python train.py --num_hidden_layers=19 --hidden_size=64 --num_attention_heads=2 --num_key_value_heads=2 --head_dim=32 --intermediate_size=192 --vocab_size=2048 --hidden_act="geglu" --norm="layernorm" --norm_place="peri" --norm_eps=1e-05 --positions="rope" --rope_theta=10000.0 --rope_fraction=1.0 --qk_norm=false --attn_scale=0.177 --bias="none" --tie_word_embeddings=true --parallel_block=false --extras=["capped logits"] --init="normal" --init_std_qkv=0.0551 --init_std_o=0.0551 --init_std_up=0.0551 --init_std_down=0.0318 --optimizer="soap_variant" --learning_rate=0.01 --beta1=0.95 --beta2=0.99 --weight_decay=0.032 --lr_head=0.0142 --warmup_steps=200 --schedule="wsd" --decay_fraction=0.859 --decay_shape="linear" --final_lr_fraction=0.02 --batch_tokens=32768 --max_seq_len=1024 --doc_mask=false --train_tokens=105800000 --max_steps=3229 --dataset="wikipedia_en"
Each number is 50 + 12 x the weight over its row's rms, rounded and kept within 0 to 99. Layers, rows and columns count from 0. The size before them is the row's rms in percent of the matrix's.

# layer 5 attention query, 64x64, rms 0.208, rows 20-63, columns 0-31
105:61 35 39 55 43 61 48 30 58 53 78 66 43 55 52 59 52 19 51 52 66 27 42 76 26 66 40 58 46 53 47 52
084:55 60 38 71 47 52 46 41 52 46 21 71 42 60 50 61 38 63 59 35 39 37 48 43 60 48 55 28 66 39 57 44
085:34 24 47 42 31 57 54 63 39 33 52 53 53 38 56 42 42 61 63 56 37 31 65 60 33 46 58 46 44 34 53 60
093:40 20 47 57 34 64 38 56 58 40 45 36 77 59 66 59 44 38 48 67 51 73 43 61 48 48 54 33 50 35 44 29
104:52 33 63 37 76 36 59 36 52 66 64 51 33 45 42 51 38 54 35 38 62 60 42 52 64 43 54 45 56 67 37 59
103:48 33 33 37 53 42 25 61 37 49 41 42 37 56 54 16 44 61 42 42 40 36 33 44 55 58 64 63 50 55 22 64
094:43 40 37 50 35 51 57 38 24 58 22 45 36 47 60 64 27 63 51 49 54 24 56 47 61 53 57 54 65 33 66 50
104:48 38 47 46 47 68 54 61 77 67 66 60 22 58 36 43 58 49 40 45 82 59 39 46 47 59 46 60 41 51 58 66
089:46 56 57 53 47 46 72 55 40 59 35 49 51 34 48 39 43 48 61 66 58 55 22 44 73 72 51 61 52 41 68 47
100:53 49 46 35 39 78 53 40 57 56 58 22 53 53 47 51 59 26 63 19 46 45 49 44 52 43 42 52 43 53 58 66
092:29 77 54 70 44 48 64 48 31 52 60 42 49 54 47 49 70 73 38 39 55 62 59 47 46 60 55 50 53 45 63 51
102:62 63 47 52 17 53 61 65 69 45 46 68 33 54 76 38 49 51 34 65 52 52 58 41 48 54 43 31 43 51 58 43
099:52 63 33 50 53 55 47 72 55 57 51 62 34 70 51 36 53 60 48 60 64 37 59 36 78 48 19 60 51 29 43 61
098:48 47 35 47 52 78 51 41 50 48 50 33 47 51 52 56 45 46 44 54 43 33 54 60 37 30 58 48 46 71 46 29
100:45 59 33 29 51 45 42 45 35 54 53 43 41 48 47 61 56 54 41 53 34 56 52 51 32 31 66 48 48 61 25 40
085:39 28 36 49 29 64 59 41 53 77 48 55 55 35 70 52 35 45 51 38 26 27 33 60 66 45 52 62 40 31 47 60
105:53 70 65 35 57 61 34 55 38 49 40 35 64 25 59 29 65 57 62 58 51 66 50 43 50 47 40 43 36 47 40 40
087:50 35 33 50 41 77 59 38 41 56 35 62 40 40 34 73 59 52 68 56 45 51 25 46 75 58 54 64 55 34 68 67
105:38 59 62 43 68 46 55 49 44 55 53 46 53 92 41 56 56 47 39 43 33 28 53 57 51 50 56 55 54 58 57 46
100:63 52 40 47 54 51 25 54 53 48 37 35 29 33 70 40 44 61 53 47 51 66 36 35 39 40 50 53 62 47 48 39
090:53 48 70 42 64 40 66 62 46 56 35 59 73 55 61 42 55 38 59 67 44 25 45 40 29 80 50 67 66 58 58 35
076:38 45 62 29 59 50 56 44 51 48 47 59 43 44 62 47 50 30 30 42 69 60 48 31 41 83 42 43 55 58 42 56
099:39 26 43 50 51 19 60 58 54 41 43 71 42 40 51 51 45 52 40 42 44 43 53 36 48 55 59 51 60 69 33 50
103:26 35 43 45 32 58 62 46 51 49 68 34 34 63 40 62 54 46 46 28 51 40 38 44 70 50 62 53 42 66 44 44
098:42 45 51 72 55 60 65 41 46 55 41 71 66 56 53 57 41 42 60 44 30 50 52 61 55 64 57 68 56 54 34 46
103:56 43 47 59 69 62 39 35 49 55 49 47 42 43 12 62 56 73 54 52 52 41 16 51 64 31 54 61 65 65 48 50
103:56 44 50 48 54 59 46 42 37 78 54 23 56 63 57 62 46 52 45 56 51 53 54 52 66 36 36 38 55 73 50 58
099:60 39 37 52 35 76 51 56 41 37 40 45 71 33 86 50 62 36 50 82 63 50 51 54 65 65 63 61 45 35 49 44
104:45 61 47 47 63 34 39 62 48 46 44 42 49 35 55 35 59 40 79 37 18 49 47 45 60 72 77 57 42 66 49 61
099:49 70 55 85 54 49 72 40 41 62 43 50 46 41 59 60 44 70 29 52 56 43 50 47 37 58 48 38 38 54 55 38
110:39 58 65 53 47 59 41 56 32 37 22 48 55 65 27 67 70 56 55 71 44 50 47 51 61 61 37 65 47 41 49 37
103:21 60 52 36 44 60 59 59 50 57 30 76 51 46 80 54 38 55 35 47 51 51 46 53 36 44 42 51 40 65 62 30
099:56 66 47 59 47 53 84 47 44 51 69 31 51 41 44 59 47 27 58 29 46 56 58 46 36 52 45 49 73 44 52 64
101:49 42 66 47 43 40 38 56 38 48 49 29 64 65 61 43 56 63 37 23 48 66 76 59 45 29 46 54 61 52 45 51
111:52 50 56 53 63 50 39 50 66 64 53 52 65 52 44 44 69 44 48 51 47 76 32 57 57 72 46 25 66 63 65 55
123:65 52 59 50 62 49 55 66 62 42 78 54 70 68 41 54 81 45 39 49 46 52 46 42 55 59 32 44 65 48 36 52
124:65 56 29 36 64 47 57 23 42 56 32 59 42 55 73 57 43 46 51 46 24 60 45 33 37 41 41 37 58 35 52 55
117:43 57 39 54 51 69 57 48 38 52 32 45 53 47 28 49 47 60 40 38 53 70 54 68 45 38 30 46 50 58 43 45
105:28 56 52 32 44 42 62 67 27 54 56 52 32 12 62 58 22 51 44 58 45 40 53 53 71 32 56 39 50 57 47 55
118:25 28 49 69 47 39 46 34 67 42 58 59 49 31 41 65 53 60 58 52 48 59 50 43 43 48 42 47 42 49 24 54
106:48 41 71 57 47 48 25 60 53 67 35 64 66 58 53 61 63 44 44 37 61 23 55 74 39 51 54 36 30 51 52 66
116:55 39 44 66 59 45 35 50 55 29 61 63 36 59 65 55 65 43 48 62 32 35 60 40 29 26 83 46 76 48 45 59
118:37 66 40 66 69 53 58 42 64 32 45 59 47 47 36 52 50 48 65 42 62 41 35 73 39 52 52 45 54 48 44 39
106:52 46 71 72 42 55 56 41 61 57 53 61 38 60 45 34 52 68 25 42 48 51 47 41 48 49 41 46 40 35 48 54
# layer 5 attention key, 64x64, rms 0.224, rows 20-63, columns 0-31
103:28 46 54 45 50 29 68 61 43 57 37 44 56 39 47 41 39 46 17 60 59 51 41 36 57 47 44 27 54 57 51 37
087:48 48 43 33 42 50 69 55 27 80 52 58 32 54 46 50 59 38 39 58 38 48 41 61 55 54 69 64 53 51 51 48
093:52 48 43 40 39 59 71 45 40 70 51 46 80 52 35 63 43 57 44 49 52 45 58 54 43 34 48 56 54 56 41 50
093:51 53 39 50 55 48 47 50 49 29 40 61 60 48 53 68 66 37 78 40 45 55 21 40 57 60 32 51 39 74 51 66
122:50 49 37 54 44 44 61 50 50 37 50 49 47 53 70 61 36 78 31 48 71 45 42 44 41 36 78 64 69 44 47 40
102:42 61 72 66 76 44 49 53 68 52 66 53 55 49 45 56 69 28 52 40 52 93 70 44 36 57 49 54 38 59 57 58
100:66 57 44 37 53 55 54 36 73 44 69 50 30 51 49 47 55 45 21 69 52 69 71 73 41 65 19 54 46 35 52 70
108:57 25 64 56 51 40 59 19 46 42 55 34 47 41 55 43 53 52 56 60 71 62 30 53 51 71 59 39 73 58 48 37
083:54 40 54 74 69 55 55 49 55 48 60 65 53 79 44 61 48 54 40 54 34 56 51 48 33 43 48 47 59 65 61 51
090:23 50 54 37 27 67 55 53 39 48 40 62 51 33 33 62 47 48 44 60 79 60 60 55 45 46 69 71 49 46 54 34
081:85 36 39 51 57 42 38 55 61 48 65 41 54 40 66 43 42 31 66 40 65 52 52 56 60 59 22 61 32 42 65 38
086:62 54 71 69 53 49 61 41 51 43 43 73 75 67 34 39 42 50 47 66 64 45 59 68 54 39 32 53 67 45 41 29
098:57 58 68 63 57 59 45 58 59 56 31 39 50 52 57 73 78 43 47 40 56 54 30 57 56 42 63 55 43 41 32 38
099:46 24 53 54 34 29 35 29 30 52 53 45 34 47 59 33 53 70 52 46 48 49 50 64 49 49 63 54 54 42 52 65
097:46 29 53 46 61 30 41 51 32 53 58 59 56 48 67 31 46 66 51 34 58 53 62 54 43 38 44 46 52 59 44 60
087:32 51 54 67 25 38 46 43 43 45 42 50 55 62 66 29 56 41 38 54 42 47 70 45 46 54 64 52 65 31 42 34
083:20 52 55 62 56 52 58 69 34 42 44 34 57 49 48 63 39 44 40 37 65 83 59 47 46 49 51 45 38 82 48 47
096:58 39 62 40 63 52 46 38 45 52 31 47 59 54 83 35 69 50 83 42 47 37 43 41 39 25 43 47 48 55 53 54
102:51 43 48 46 40 40 32 48 60 26 46 49 42 65 49 44 33 50 76 40 13 39 52 54 56 53 34 32 25 48 56 52
089:38 45 52 50 39 47 34 68 37 62 49 59 56 38 39 60 32 49 46 46 57 54 36 51 52 69 50 44 64 48 72 53
091:72 51 39 35 40 43 43 53 56 42 46 44 55 36 57 53 63 37 74 54 65 52 40 46 43 81 52 40 59 42 60 43
103:38 39 63 35 44 56 62 64 81 51 52 62 62 68 67 65 69 58 43 54 62 64 53 60 58 50 52 65 51 78 43 64
110:61 46 70 57 49 29 34 57 57 51 34 60 58 53 71 52 55 71 52 55 38 41 55 34 58 50 51 43 54 38 56 34
105:41 38 42 31 62 59 48 41 45 33 78 41 53 39 37 57 60 65 61 40 36 41 45 44 48 41 42 52 61 60 47 60
105:51 31 53 57 42 49 48 76 63 22 29 74 73 58 45 71 63 41 77 63 51 53 41 59 48 50 63 50 51 50 64 32
106:62 36 45 57 41 53 42 58 54 58 29 61 59 27 46 45 33 43 31 51 40 51 40 61 51 51 37 44 68 60 51 66
102:64 59 36 43 35 58 41 32 38 46 20 53 56 72 63 40 51 57 63 41 30 41 72 40 47 36 50 45 35 49 55 67
099:49 60 49 40 39 61 43 58 56 55 44 42 66 54 28 59 57 28 56 66 58 28 33 59 49 57 66 52 34 57 25 45
108:43 64 56 49 66 71 51 63 54 34 41 51 59 22 47 56 75 47 59 43 66 46 47 50 50 47 53 42 51 55 68 68
118:52 45 35 64 62 47 64 39 39 56 49 63 44 65 50 58 46 50 41 77 45 48 48 61 56 75 72 48 43 49 61 20
113:56 41 51 50 64 65 46 52 44 61 57 45 55 61 46 50 61 34 68 46 43 45 73 62 38 55 46 69 57 80 54 63
121:43 69 51 63 35 72 49 34 55 52 50 78 43 43 54 41 43 35 60 50 38 74 29 46 60 55 46 45 67 46 61 49
114:59 36 42 65 67 35 46 37 46 43 73 45 55 36 41 59 63 33 49 49 41 58 37 49 39 60 43 44 47 38 50 56
095:58 37 32 42 42 41 40 41 46 60 47 29 67 45 36 41 49 61 57 37 42 45 83 65 53 36 47 41 62 48 49 43
100:69 45 49 35 44 43 52 43 69 63 53 33 48 47 31 39 61 60 44 56 38 41 59 37 46 59 48 70 64 62 65 66
114:69 57 50 73 59 57 56 40 55 57 55 41 45 58 39 34 50 68 32 61 40 27 60 38 62 34 33 50 45 27 38 64
123:71 44 55 38 69 49 16 38 57 52 39 73 50 55 59 55 42 66 62 66 41 51 43 57 61 46 37 41 52 57 51 32
115:42 54 53 35 64 89 47 45 54 60 30 56 57 45 57 48 51 56 44 47 53 47 36 56 69 40 35 71 69 50 62 64
104:43 63 21 29 46 28 62 52 64 55 77 53 39 35 48 30 39 49 57 39 44 48 48 58 64 47 38 48 73 56 56 54
105:36 52 54 49 79 25 52 48 63 52 55 37 41 62 69 47 70 53 67 49 28 56 49 42 43 58 43 57 71 43 28 53
114:44 52 56 67 32 40 41 28 45 58 08 51 56 50 40 56 49 56 67 37 33 42 52 53 46 45 41 69 41 43 56 64
100:52 57 55 77 58 30 23 65 27 53 54 58 49 65 47 52 54 41 43 42 49 63 52 38 59 47 64 47 53 65 40 42
119:62 56 45 26 52 41 36 26 53 37 36 47 63 41 68 44 44 39 59 54 60 32 56 59 54 63 53 49 60 55 57 50
098:49 60 60 72 40 47 58 48 57 60 77 61 58 47 46 58 41 36 53 40 56 51 49 74 59 60 30 45 53 36 53 57
# layer 5 attention value, 64x64, rms 0.237, rows 0-62, columns 0-31
107:51 60 34 50 51 34 36 68 44 50 48 64 66 70 27 38 55 59 31 59 20 62 58 44 33 48 46 62 55 69 51 40
112:43 52 53 39 49 45 62 40 56 47 57 49 56 33 53 58 41 59 51 46 41 54 50 50 34 80 79 60 16 49 33 46
132:59 43 46 48 52 39 56 48 43 50 32 41 34 65 55 38 59 66 43 18 49 53 58 71 40 56 40 52 77 36 68 52
096:53 70 39 55 51 49 47 55 55 51 32 33 41 42 51 56 51 48 81 52 38 43 42 64 47 49 39 39 58 53 51 45
096:49 44 45 57 51 29 52 53 52 65 42 69 59 55 31 70 68 42 41 54 13 54 57 55 63 60 43 30 66 56 64 36
116:35 50 62 77 30 50 67 63 57 61 51 39 51 52 54 61 55 46 67 55 27 48 38 34 64 53 52 62 44 44 53 65
108:49 58 43 66 56 44 52 57 54 59 53 69 45 55 34 61 61 49 64 78 47 44 49 61 50 53 63 64 41 48 53 50
105:46 45 59 73 31 39 32 44 67 38 43 44 23 33 62 58 56 69 28 59 68 53 59 61 47 43 57 37 62 31 60 52
102:67 53 47 51 42 56 41 44 38 58 68 37 47 32 72 54 20 39 65 54 76 53 40 32 48 43 65 52 65 51 41 57
110:84 65 56 44 56 43 50 38 55 47 56 30 78 63 49 61 48 50 55 61 44 44 71 24 63 52 45 55 50 37 35 42
116:55 59 43 72 45 68 66 54 46 42 47 64 42 27 57 55 60 41 53 71 51 56 30 40 70 70 78 57 37 51 41 66
092:95 71 66 59 45 60 36 41 57 52 47 56 33 59 64 41 38 36 55 51 60 61 67 52 57 46 61 52 69 55 53 44
088:59 68 64 36 63 47 61 55 64 73 54 53 65 48 50 64 48 28 58 36 46 57 68 62 53 61 60 51 43 31 55 58
106:30 53 33 51 52 48 48 59 54 56 56 69 57 48 61 49 63 51 56 40 56 53 53 49 66 31 33 42 42 65 41 74
095:30 65 58 60 67 40 37 42 43 58 46 47 32 44 51 64 50 47 50 67 33 33 57 44 28 50 51 41 58 25 69 34
122:57 69 64 54 46 29 51 64 63 37 41 51 49 55 66 62 50 49 40 28 49 49 62 46 39 23 52 55 71 45 59 62
088:32 49 50 41 38 56 56 41 61 64 58 65 56 31 61 61 55 40 62 55 73 55 47 70 51 46 61 45 49 54 32 66
102:25 39 57 37 54 58 61 60 60 53 36 63 65 63 57 51 63 70 28 39 48 57 43 45 61 61 63 42 19 41 57 62
104:73 62 57 64 65 63 39 48 53 39 53 41 55 66 65 27 37 51 51 37 73 54 39 50 40 62 60 46 81 45 45 37
125:57 55 38 51 70 45 65 48 60 56 55 53 73 62 46 57 55 31 83 50 28 44 52 58 51 64 74 47 35 55 53 60
082:47 38 50 58 28 53 46 45 46 83 49 47 49 41 57 37 57 50 26 49 64 62 39 47 27 35 46 35 75 50 42 58
082:51 53 43 53 57 34 39 65 46 33 52 41 45 38 67 35 58 58 58 51 55 67 51 29 40 44 50 67 53 29 34 62
077:55 63 57 69 65 45 81 58 47 43 72 53 21 65 53 32 60 42 58 53 33 38 38 49 54 63 38 66 66 33 43 60
096:56 63 43 53 52 72 53 48 44 52 62 40 31 42 72 37 34 57 50 65 54 73 56 36 39 54 63 66 49 45 46 43
092:70 40 68 39 63 54 51 72 49 47 53 34 57 59 43 59 57 26 50 60 60 57 53 45 58 43 45 29 38 51 37 58
075:32 47 45 49 56 76 57 41 47 55 61 48 48 35 56 77 57 57 32 59 52 33 49 48 52 43 39 58 38 43 40 37
111:49 59 32 68 40 46 59 44 68 58 51 52 42 30 45 48 49 51 77 86 48 49 42 46 54 61 66 60 46 51 65 48
097:55 28 40 36 57 43 51 50 56 33 44 51 66 50 49 46 57 76 40 40 48 37 51 42 51 42 43 51 68 48 61 44
125:45 47 31 49 56 48 50 42 37 56 66 44 49 62 38 59 54 46 45 42 31 57 48 80 49 55 72 30 44 72 42 46
093:86 57 36 55 70 63 41 53 52 50 58 39 65 44 28 42 68 52 71 49 38 46 52 52 57 49 53 34 39 65 45 54
098:64 54 45 56 56 42 49 45 45 63 61 54 38 44 39 54 65 51 35 95 74 50 48 46 43 53 64 34 53 44 63 51
098:72 64 44 57 55 56 50 57 57 54 47 62 56 41 35 49 61 32 58 12 64 48 53 45 58 60 60 42 29 63 41 55
112:51 55 48 62 43 58 61 54 36 32 63 58 67 64 40 65 30 51 52 28 46 33 55 47 59 33 77 51 33 71 36 36
095:34 52 27 57 46 60 34 59 41 57 65 54 50 53 65 41 40 57 54 47 47 46 45 63 54 58 66 26 44 52 49 35
086:46 59 42 61 54 60 56 66 66 42 40 37 28 38 35 50 58 63 50 68 48 33 60 53 43 40 36 57 50 41 65 66
096:62 35 49 58 59 53 26 43 47 48 54 53 43 56 55 49 73 56 26 74 41 72 35 42 53 45 44 41 51 65 33 31
089:42 55 48 42 55 44 73 59 42 65 31 35 48 49 47 62 58 53 67 58 64 56 42 45 32 51 43 48 84 69 73 52
102:58 27 53 55 41 55 34 43 46 50 57 44 50 61 59 52 08 50 39 37 53 52 51 66 53 58 50 47 49 49 34 24
084:53 61 50 46 40 52 42 53 64 47 58 51 59 57 35 69 43 43 30 49 58 40 22 64 58 44 59 37 31 42 60 45
089:26 63 62 42 44 40 42 55 50 41 35 43 45 49 49 69 37 49 58 37 45 52 53 49 40 66 60 58 61 63 14 35
086:40 53 54 59 35 51 59 66 67 57 39 55 50 56 55 38 42 48 51 45 46 50 38 47 37 53 47 68 41 50 56 43
092:37 27 62 46 45 36 47 49 34 56 61 37 57 33 58 46 48 61 45 44 51 38 26 53 49 59 62 87 59 52 37 46
111:48 61 68 58 49 60 49 45 34 47 35 52 32 68 53 65 43 55 58 59 40 44 33 29 42 39 63 47 26 29 61 43
090:20 78 55 64 40 60 52 61 40 35 66 39 40 63 49 44 60 57 47 47 68 52 31 64 59 36 42 65 60 63 51 52
112:52 40 56 52 55 51 66 49 43 55 36 39 47 54 48 48 64 20 60 49 37 33 83 36 29 72 39 56 66 31 44 72
092:48 39 45 64 46 69 49 49 43 62 39 39 51 60 60 45 79 67 37 38 55 51 72 43 55 41 31 51 73 41 58 47
102:46 27 47 31 58 62 69 72 45 35 53 65 57 45 49 50 42 39 40 67 82 47 43 49 53 43 58 32 56 44 52 35
100:33 63 38 61 35 70 63 29 54 54 33 50 47 42 50 38 55 62 66 53 68 73 47 43 46 62 21 63 51 51 55 47
118:46 44 44 41 74 43 46 50 41 41 57 49 46 64 37 66 50 46 45 62 65 43 42 51 44 67 76 36 34 77 36 43
096:51 41 44 51 48 57 50 44 45 43 70 52 36 38 40 69 35 70 66 25 47 49 38 67 58 50 64 52 66 47 56 64
113:31 68 48 49 45 55 37 47 39 40 67 65 51 48 39 53 48 48 35 44 80 52 27 67 44 46 70 29 79 59 71 44
088:39 69 50 54 35 56 36 61 75 50 53 60 63 48 29 67 55 47 48 52 47 49 25 63 73 53 36 33 38 53 49 63
085:37 58 39 64 82 51 72 53 62 50 33 36 63 41 29 44 45 58 53 47 54 51 57 58 22 70 53 81 54 62 43 37
108:56 44 41 49 59 63 48 26 58 52 32 29 53 33 59 44 58 64 62 25 24 56 65 39 44 38 64 62 81 25 53 55
102:49 62 44 60 57 63 37 70 50 61 64 62 43 60 61 54 50 48 44 53 52 66 30 42 45 49 69 58 66 29 57 39
090:55 47 63 49 42 45 48 66 39 50 48 46 50 58 34 39 72 56 44 52 50 68 47 55 62 52 54 39 40 56 47 56
099:42 41 57 59 78 54 61 60 49 58 35 34 55 48 29 53 76 40 56 53 44 47 54 31 37 66 47 48 46 60 67 56
089:57 47 57 28 56 35 27 51 41 27 65 38 61 54 41 50 63 44 39 43 35 57 54 50 58 37 58 44 43 52 51 35
094:39 45 54 51 45 39 39 48 64 59 68 58 67 51 46 37 43 39 55 16 41 43 40 62 70 55 72 38 53 54 37 47
110:30 47 53 51 67 26 58 49 50 30 51 56 29 47 47 45 35 59 42 67 66 39 42 55 44 41 52 43 60 43 47 60
100:38 65 59 44 61 58 44 54 40 34 60 59 58 61 66 31 50 36 56 46 56 60 59 84 45 42 61 45 55 53 26 24
084:32 64 51 47 36 83 65 39 64 56 50 44 41 57 59 49 47 56 48 47 57 67 43 34 66 61 45 74 50 45 39 47
097:37 38 59 43 47 64 44 15 45 49 37 38 60 47 53 31 48 49 55 65 51 53 57 43 63 35 19 59 54 35 42 60
# layer 5 attention output (transposed), 64x64, rms 0.212, rows 0-62, columns 0-31
099:35 52 35 48 50 55 54 68 50 44 52 75 39 67 54 56 36 46 57 41 31 79 37 69 39 47 38 43 46 47 42 49
106:60 46 52 57 45 64 39 50 48 58 62 36 73 57 56 55 72 60 55 51 43 66 46 57 40 61 50 35 38 58 27 61
112:41 53 54 24 58 28 42 47 48 50 43 59 19 46 36 51 43 48 54 44 44 44 51 45 38 49 40 78 45 42 66 32
085:38 42 49 62 52 46 48 31 38 49 30 49 42 50 50 43 37 32 34 56 65 21 60 33 44 67 51 45 61 44 59 38
078:33 33 57 51 29 53 51 39 43 44 27 59 60 60 46 40 57 43 29 52 47 70 40 61 63 39 21 55 63 48 48 42
107:47 46 49 62 40 42 53 64 61 39 48 45 61 49 39 48 60 28 68 61 58 45 45 56 53 41 57 48 50 64 61 47
099:34 47 32 74 43 60 43 66 64 75 41 57 41 43 36 59 52 57 44 65 66 69 44 56 61 56 66 43 39 52 37 47
094:45 43 42 54 48 51 47 26 40 62 43 77 46 38 43 60 30 51 46 79 54 51 65 62 67 54 48 45 54 34 62 58
096:71 30 68 57 46 59 55 37 59 67 57 36 36 36 64 54 60 55 34 55 60 66 20 32 47 48 67 55 49 45 69 53
102:48 32 62 60 53 56 53 57 49 37 46 31 87 40 45 48 62 56 63 39 60 43 58 47 56 29 50 41 43 49 52 52
110:64 31 50 69 46 58 38 40 49 65 50 66 42 26 53 43 66 41 55 77 70 50 40 52 51 46 62 35 35 59 46 49
089:67 34 47 49 54 60 46 46 47 38 39 59 42 32 62 48 64 36 58 45 78 54 39 64 42 41 52 46 34 34 49 38
089:61 52 59 50 25 76 53 56 51 49 52 47 59 61 30 43 34 50 45 33 39 39 59 50 51 33 52 48 51 51 46 76
095:59 54 46 45 43 44 46 46 48 70 61 34 36 39 69 41 38 53 67 72 34 67 55 56 69 32 43 50 78 42 53 59
095:49 48 56 55 53 52 71 41 40 42 43 70 70 49 36 56 32 53 54 59 48 50 57 32 68 46 52 53 56 66 66 33
100:38 61 53 57 60 48 61 43 29 62 54 62 43 55 46 58 30 47 34 44 68 43 47 50 29 55 53 56 65 29 44 39
086:47 38 44 47 29 56 56 51 42 69 52 48 36 45 71 72 59 48 48 61 40 44 36 60 56 54 65 45 43 51 38 67
088:43 44 37 57 40 55 46 58 42 56 73 58 49 83 42 48 35 64 55 51 41 57 55 50 47 47 20 31 35 58 34 48
108:57 55 48 36 56 73 42 25 57 45 48 65 61 29 50 59 53 47 65 39 41 59 35 57 53 81 58 64 40 47 53 55
107:41 51 39 33 43 61 56 70 55 52 73 57 44 48 49 55 53 33 43 55 50 49 61 45 64 29 52 53 20 64 37 64
082:59 36 40 61 58 41 56 53 42 48 35 68 36 61 50 39 48 33 55 47 59 41 36 51 44 51 71 58 49 55 48 52
079:58 55 32 54 71 59 33 51 47 46 73 69 26 53 63 37 36 57 67 56 57 39 44 36 54 86 58 53 54 46 52 50
079:31 43 40 40 41 60 60 40 68 25 76 37 34 43 51 29 59 33 56 47 57 55 35 55 46 64 50 70 44 60 47 38
094:60 23 36 61 61 71 62 29 49 61 58 44 60 43 52 50 46 42 52 54 43 44 22 51 40 51 43 34 52 45 36 36
081:45 62 47 43 57 45 50 63 54 40 66 31 75 56 38 45 78 39 61 57 51 33 59 32 51 46 43 43 45 35 34 57
084:86 42 65 54 73 32 59 51 58 34 41 39 57 46 10 63 46 51 59 67 46 67 40 44 47 69 51 33 60 61 40 45
103:32 58 50 64 57 36 32 47 38 48 39 41 64 30 61 60 47 35 57 70 71 37 50 61 52 48 55 39 22 56 67 44
091:48 61 61 48 65 50 54 60 64 42 40 37 44 53 29 49 43 58 36 56 62 69 35 39 51 43 54 35 80 28 54 69
102:49 23 54 49 49 55 23 48 56 52 59 59 46 60 59 22 61 49 39 40 30 54 72 70 45 33 61 53 70 39 53 58
083:42 44 49 43 57 54 33 47 46 60 59 44 54 34 31 63 56 40 39 59 46 58 48 34 62 32 43 38 31 64 32 39
092:50 38 20 51 52 47 69 36 44 38 65 43 40 28 46 53 61 55 42 60 42 68 38 51 82 57 50 43 36 44 49 69
098:46 47 61 60 37 47 35 25 80 53 63 49 32 58 63 49 54 52 62 52 38 40 51 34 66 40 58 51 30 42 34 43
106:55 57 46 33 57 35 52 41 61 64 40 49 38 20 40 56 70 57 62 57 57 76 21 56 52 65 37 39 55 23 57 63
097:34 80 71 57 54 55 36 57 48 31 30 55 43 46 26 67 60 43 54 50 49 52 51 38 56 54 52 56 60 33 47 61
090:44 47 66 35 43 43 51 22 53 48 55 48 52 49 61 70 49 64 49 65 51 64 41 43 60 38 47 47 48 78 48 47
117:35 65 50 46 51 35 57 62 53 31 42 36 55 44 32 54 40 45 52 41 53 24 53 63 40 44 65 40 40 47 54 59
094:49 27 51 66 45 47 37 43 58 70 74 70 31 61 73 46 57 43 40 37 37 56 50 40 56 39 57 59 32 52 37 61
114:39 58 51 58 69 41 66 77 53 57 35 69 43 53 47 59 61 52 73 61 58 38 59 57 50 71 60 47 53 38 55 47
092:52 53 52 50 58 55 37 61 44 45 57 37 43 60 46 46 51 46 64 50 43 42 54 45 63 61 60 38 52 46 39 56
102:45 25 39 51 47 44 76 62 67 37 58 50 44 56 40 37 44 46 42 44 63 58 42 42 41 49 68 31 42 52 46 49
096:58 40 64 64 58 46 60 44 53 49 44 36 29 40 70 56 68 64 54 38 56 42 53 64 53 64 51 56 56 37 63 53
097:58 45 57 44 71 64 76 42 65 70 48 63 50 76 46 49 57 57 46 45 54 77 56 64 42 42 42 49 45 47 43 59
121:35 34 43 43 51 29 44 53 58 63 42 50 46 45 42 31 68 46 40 64 38 58 57 62 76 57 46 46 58 67 55 58
103:63 48 67 44 34 45 60 47 64 65 43 55 68 54 51 64 43 59 40 52 46 82 49 55 72 45 59 45 45 39 64 55
111:43 52 51 42 48 53 40 39 58 62 49 56 58 46 46 56 48 61 58 47 34 46 43 49 42 14 52 59 50 60 52 45
098:62 36 35 41 43 57 55 60 57 50 49 60 71 30 67 35 43 47 52 71 31 47 45 58 58 39 70 47 38 48 60 34
107:50 50 40 41 47 42 34 43 58 44 63 61 35 71 63 67 56 85 39 60 27 46 58 53 50 65 43 37 60 61 56 50
097:67 38 58 67 47 53 67 48 57 34 54 33 64 67 40 67 63 54 51 51 28 38 43 67 65 44 51 17 42 54 45 67
116:53 63 53 58 53 49 47 67 48 59 58 45 49 40 52 50 33 49 24 48 43 50 48 59 36 44 40 39 56 25 31 51
103:51 42 51 50 68 52 63 47 61 50 59 43 72 47 41 52 56 25 63 55 41 34 39 38 46 81 53 64 51 54 43 36
116:45 46 59 41 51 62 52 45 44 72 68 44 47 63 45 57 55 59 43 67 37 46 53 38 49 65 39 69 36 37 58 55
104:63 49 49 39 59 50 56 57 50 55 41 18 33 61 43 41 27 51 37 53 53 57 57 37 43 51 44 52 77 46 61 31
101:41 33 64 34 46 53 54 60 47 57 60 40 45 54 62 44 63 58 24 42 51 56 53 40 45 57 30 53 55 51 51 63
121:43 29 43 58 57 49 61 53 37 58 57 59 61 40 71 55 51 37 54 58 62 42 39 34 49 46 35 36 17 57 68 45
120:66 46 73 36 78 25 51 47 70 39 48 57 46 41 45 39 53 59 68 50 43 44 62 38 42 58 48 46 48 46 58 61
101:47 61 55 43 29 53 58 45 59 42 67 49 46 54 58 68 34 57 47 47 42 57 39 52 39 61 51 57 77 57 66 38
100:43 41 49 56 47 70 45 71 70 33 47 56 33 53 78 37 34 72 28 43 48 50 41 39 62 38 42 55 62 50 23 61
093:50 52 56 49 61 46 49 52 50 66 35 87 27 52 72 55 43 36 58 62 56 29 46 66 35 47 55 61 66 55 53 55
088:71 67 42 52 69 59 53 55 51 37 47 41 32 41 42 51 57 53 51 67 55 52 38 57 23 51 46 66 52 46 68 63
119:57 44 53 34 36 55 48 82 50 55 39 65 60 70 41 73 60 43 41 45 25 52 59 59 49 55 42 68 25 54 38 42
109:50 42 50 42 50 26 57 48 60 46 41 72 44 44 57 68 28 50 36 54 45 47 64 44 55 58 62 49 41 36 72 56
099:77 46 50 56 67 38 47 55 45 33 63 58 77 48 30 44 51 38 48 60 33 64 54 61 35 41 43 24 64 51 55 49
108:44 50 50 67 44 39 50 63 53 39 57 32 54 51 36 54 55 45 29 55 58 56 41 54 48 23 73 42 46 61 64 29